{
  "num_key_value_heads": 10,
  "vocab_size": 32768,
  "rope_theta": 10000.0,
  "tie_word_embeddings": false,
  "parallel_block": false,
  "init_std_qkv": 0.0276,
  "init_std_o": 0.0,
  "init_std_down": 0.0,
  "learning_rate": 0.015,
  "decay_fraction": 0.866,
  "batch_tokens": 131072,
  "doc_mask": true,
  "train_tokens": 580600000
}
Each number is 500 + 50 x the weight over its row's rms, rounded and kept within 0 to 999. Layers, rows and columns count from 0. Numbers have three digits each. The size before them is the row's rms in percent of the matrix's.

# layer 5 MLP up, 3200x640, rms 0.0764, rows 26-47, columns 128-255
094:569473478557475583397512490515420502541542535523425565494431463343487530510443539431523464517544585391485481516520515504539491452518463473525455482521548450493512557473489463464550468575616576473365474550495407548541500488618359427471448507517417516485505508491447588527549576532460539507513552516522616461453478509425545492416463575465509504618397544497484446550491445501469493478538
093:444407543516494502434551441416549514506451524518414406501532495602463509491446587502409532518445485510594522534479502487543514431593573493489456508435405485507373485511500432473534595520590539542524483397492511566488406498510477460515548541465472505520473456485538555561513435466586523447413516464510506575487526448519407502527448548559466461459435562407626496529429521568483585532526
103:451476481505481496365451406561486484516521515539456484525437465590535528486415479534497380567461504453427440460522530443458543547494482516518541433527523563504486476518482560516492514480463489509416388404494518464417507450520394432535463533466564443578370457542518546461472488554532486494519514394531470499412516483415491525519465554513536461472530450440500573437572505493481527596667
097:570587439526480508534540581492484482493493398513583468504470430558555503401519522532441535462484540475498500598372475449505547504491549500488508491529506393567522493494465478547480481544540571502457467399396430570491493521466648553543518491491427523466474443566469435414570549426365548415471530439432493612597551475490423494458485565513408418426473482560460453529524564476539516585454
104:454495504541550492542518502462526574533495542513466479504449565576491570485555453432450625495430517464463540499531411528460475446575598414417528470459512530410495454496521605509569513501468505487541448510450485518357525484399498555519477612469493545525471488488470487578507566502441539440510463555542522425530425547418486449452473531441454521630553514463494441413513519510476542446516
091:501476427637551462506505526552432492393453438524522512547498529574556493506550525513488417560530452555457407435551504473526495483551501460578445534526504411518540498574515509496510471468506497408532480451466512602490489496492569530475448454467484427522488497546473469392538548477476427468490542483496539397475459472555504518541463520472521601458510556468481510479459454521512449463440
099:501534540501524452526456622552470447498475527452554462483534540484477587442551435499436495485560606513500527536565476496511499507410488528455441446511373474512525485567551412471475529500434552539477476439525490509493493445582487508503492475509471470526643579422525461484487591458511429568544399557533506494548488554533435552502592570478538494506617517522526634466447467506604534517475
103:471579416335475590554435484604565527378538448549478487471486484549469465500530431535535459488637507534513497461489530452425415504493467464470548451486460512465490456568517476467427451528450592494515496510453424458468539390496680451473501550534424494556496502496519438585587517486590503485390579473484512495471542447516536560517470514485485499531541464544477561421535476472459551432467
100:588494484413524485406508497440532416422445477466551533519524488570540586568408507441486499580518500465496507484438616516356459438505455490489484422543492451515487448520566572559497565442497485496455544467387475453479496532500503581478520524548587461487507457437454500501531514552501585517515543537552496549601490436418512498536451482480464536443533410485449474519542533486476377506519
097:392524492616513425527418505533425525565463498428525504615558483533512494512561492477530533465470495456587519578444529464519524441492542468454544531477484515600425467395542396478479492438549515500566490515514547447462510475462588487559468531522475456520479441565566539493524456426457594580532523437556598512507480518552476549409530512533439500472484507504478492557500470454473472345550
097:517501498536568516463484522454545511421516456438561522463581390458507552465613511489496523504506519569501498471477404537498463463532446468551407559474460620478491521491545449533509498534472450502585505413452452495398425494550493520567532471580500577572522503512438511415550530441443511450525462473396385536441496528523553444535560497404521428496458460564575489367512519507549493574471
089:483501515583503596462548508489480495512581551562552477463552528568540449565517497418517487457455568527453530421410479589510491523487476521487446476450463495504493526507498439458436476431539460511618460546507497477547429534465566485459523562588464579575566492495448524514481589505517477596491535544497497443393477570453395467430441478403484581460479424521478469544566425551424578575540
101:598466497495486591440434458463478454463518522519443518490420520573477530550534578459523485526493610539508471423504462553484451480544423516531497533585478489538506442483483457456576432485509531485542494456525575592437497512445524571515469421561449550508513569408537506483500521549358407444533456472502485546539556567389513445517429623406622510485563523409459559458500561560474492570444
102:552506466541494417599467452593559505502543517582564503459515498448478481534533498465513387496507444449577478537477538523496525444483428481486424458467556550514425498516462462488599436575436548599479529486466491405541549458597476468513451509420445623431494526499485511518452402458505495488496538448476549580448458545462494584575548502635618541519539364504522434452485505530545499465523
091:513550550550567574544534485451513470517466487553510611517428526567557498523535490557459469548566481565466558483487500565528518460546563499520575386478412527487588504497524452584491453565517547506534548531598477494473499581544467494577533612633504551489491501498526473553454525602517481469520513467457517453477530606495627523468416528480567495522443505498537476560541536412484468576412
092:554528437538502436482491397513519535489610478424546498480541567519497509498490451492546489454535561469439554493628526519432391519440552513448459519470519487616565562563589438583426505493516551522511430460430502457441527548589420559465540592497440543480560533497417456496472480523621517505505535463533443474433508493485428430509467462545460460592503464514450464560497345438492466501517
108:485432498448501507519555492486561620559480441529490546464524429516524526488523548434498490580495546470568620517460450532523468439475510487498499495517545524451527611453638463442458546469515423484451589536498521408516527529487510503508488469508508513469541589447451456411567450509472570509541455457520584458510505366462509448588500544511507517546418513519449439501520489457486523462523
096:494471434519485543510537469499519426485484561496518508512405526488515432501535500546507400498515587497435567496481447498502486537467462589522456424486529556516500489480433513579533436520466568489508481417439419486512510429466533504424504572490456431524527526496478406539478539409521518454477574520538562516485454524474464468483463626503541538540463476556605464498457519633480512560571
092:528410491501531515359409533436470488511506503487532460450547538548516519505486545527475451549458466448511516610577559486497430541577490454457498639400497429494510400458471472529540515457549548548471511528434554495532493469488524466447521560534412477515468564499540489532502534568501507477511427483515480548409405417542465491538489502498420464574418364551507566486447449482511520484474
103:484505595501657574468445574384609492472458503477467610562512587420559492594568537526546554450449453513417427498513531525529469504509481446445462462473625489463499565518485422441412472434410546492536490534534541554588485495459517520525538581494525538550452510501490533510620499586550481520529458579503567473503491420553517509483551588467558675518604557429529462467550662519480607516545
101:556507490431546422468525496516508506554504482505493508452547492506492548660529489546547508510556541453513545433504476528464446414443397536504526509478547448486486595482550590473514561476502558475488518466579489535563586509433512485514489509433520438557481514486515496507561461503472458454538519525539497478513426468424527539408526444510472501469532509440529494503578463550520485501454
094:505586558491524478466520626522495520368492497546464447474498510541466480443447527368495469488498569523470445486528425507380508506650499560465525490443564512517491522561547478536485529475504505485508505495614442498584513471379501520519551381418521415445458506501380472459534468602499522573532351468498501485456479442575488435484546451507593565440476499483433543547481566517371550480535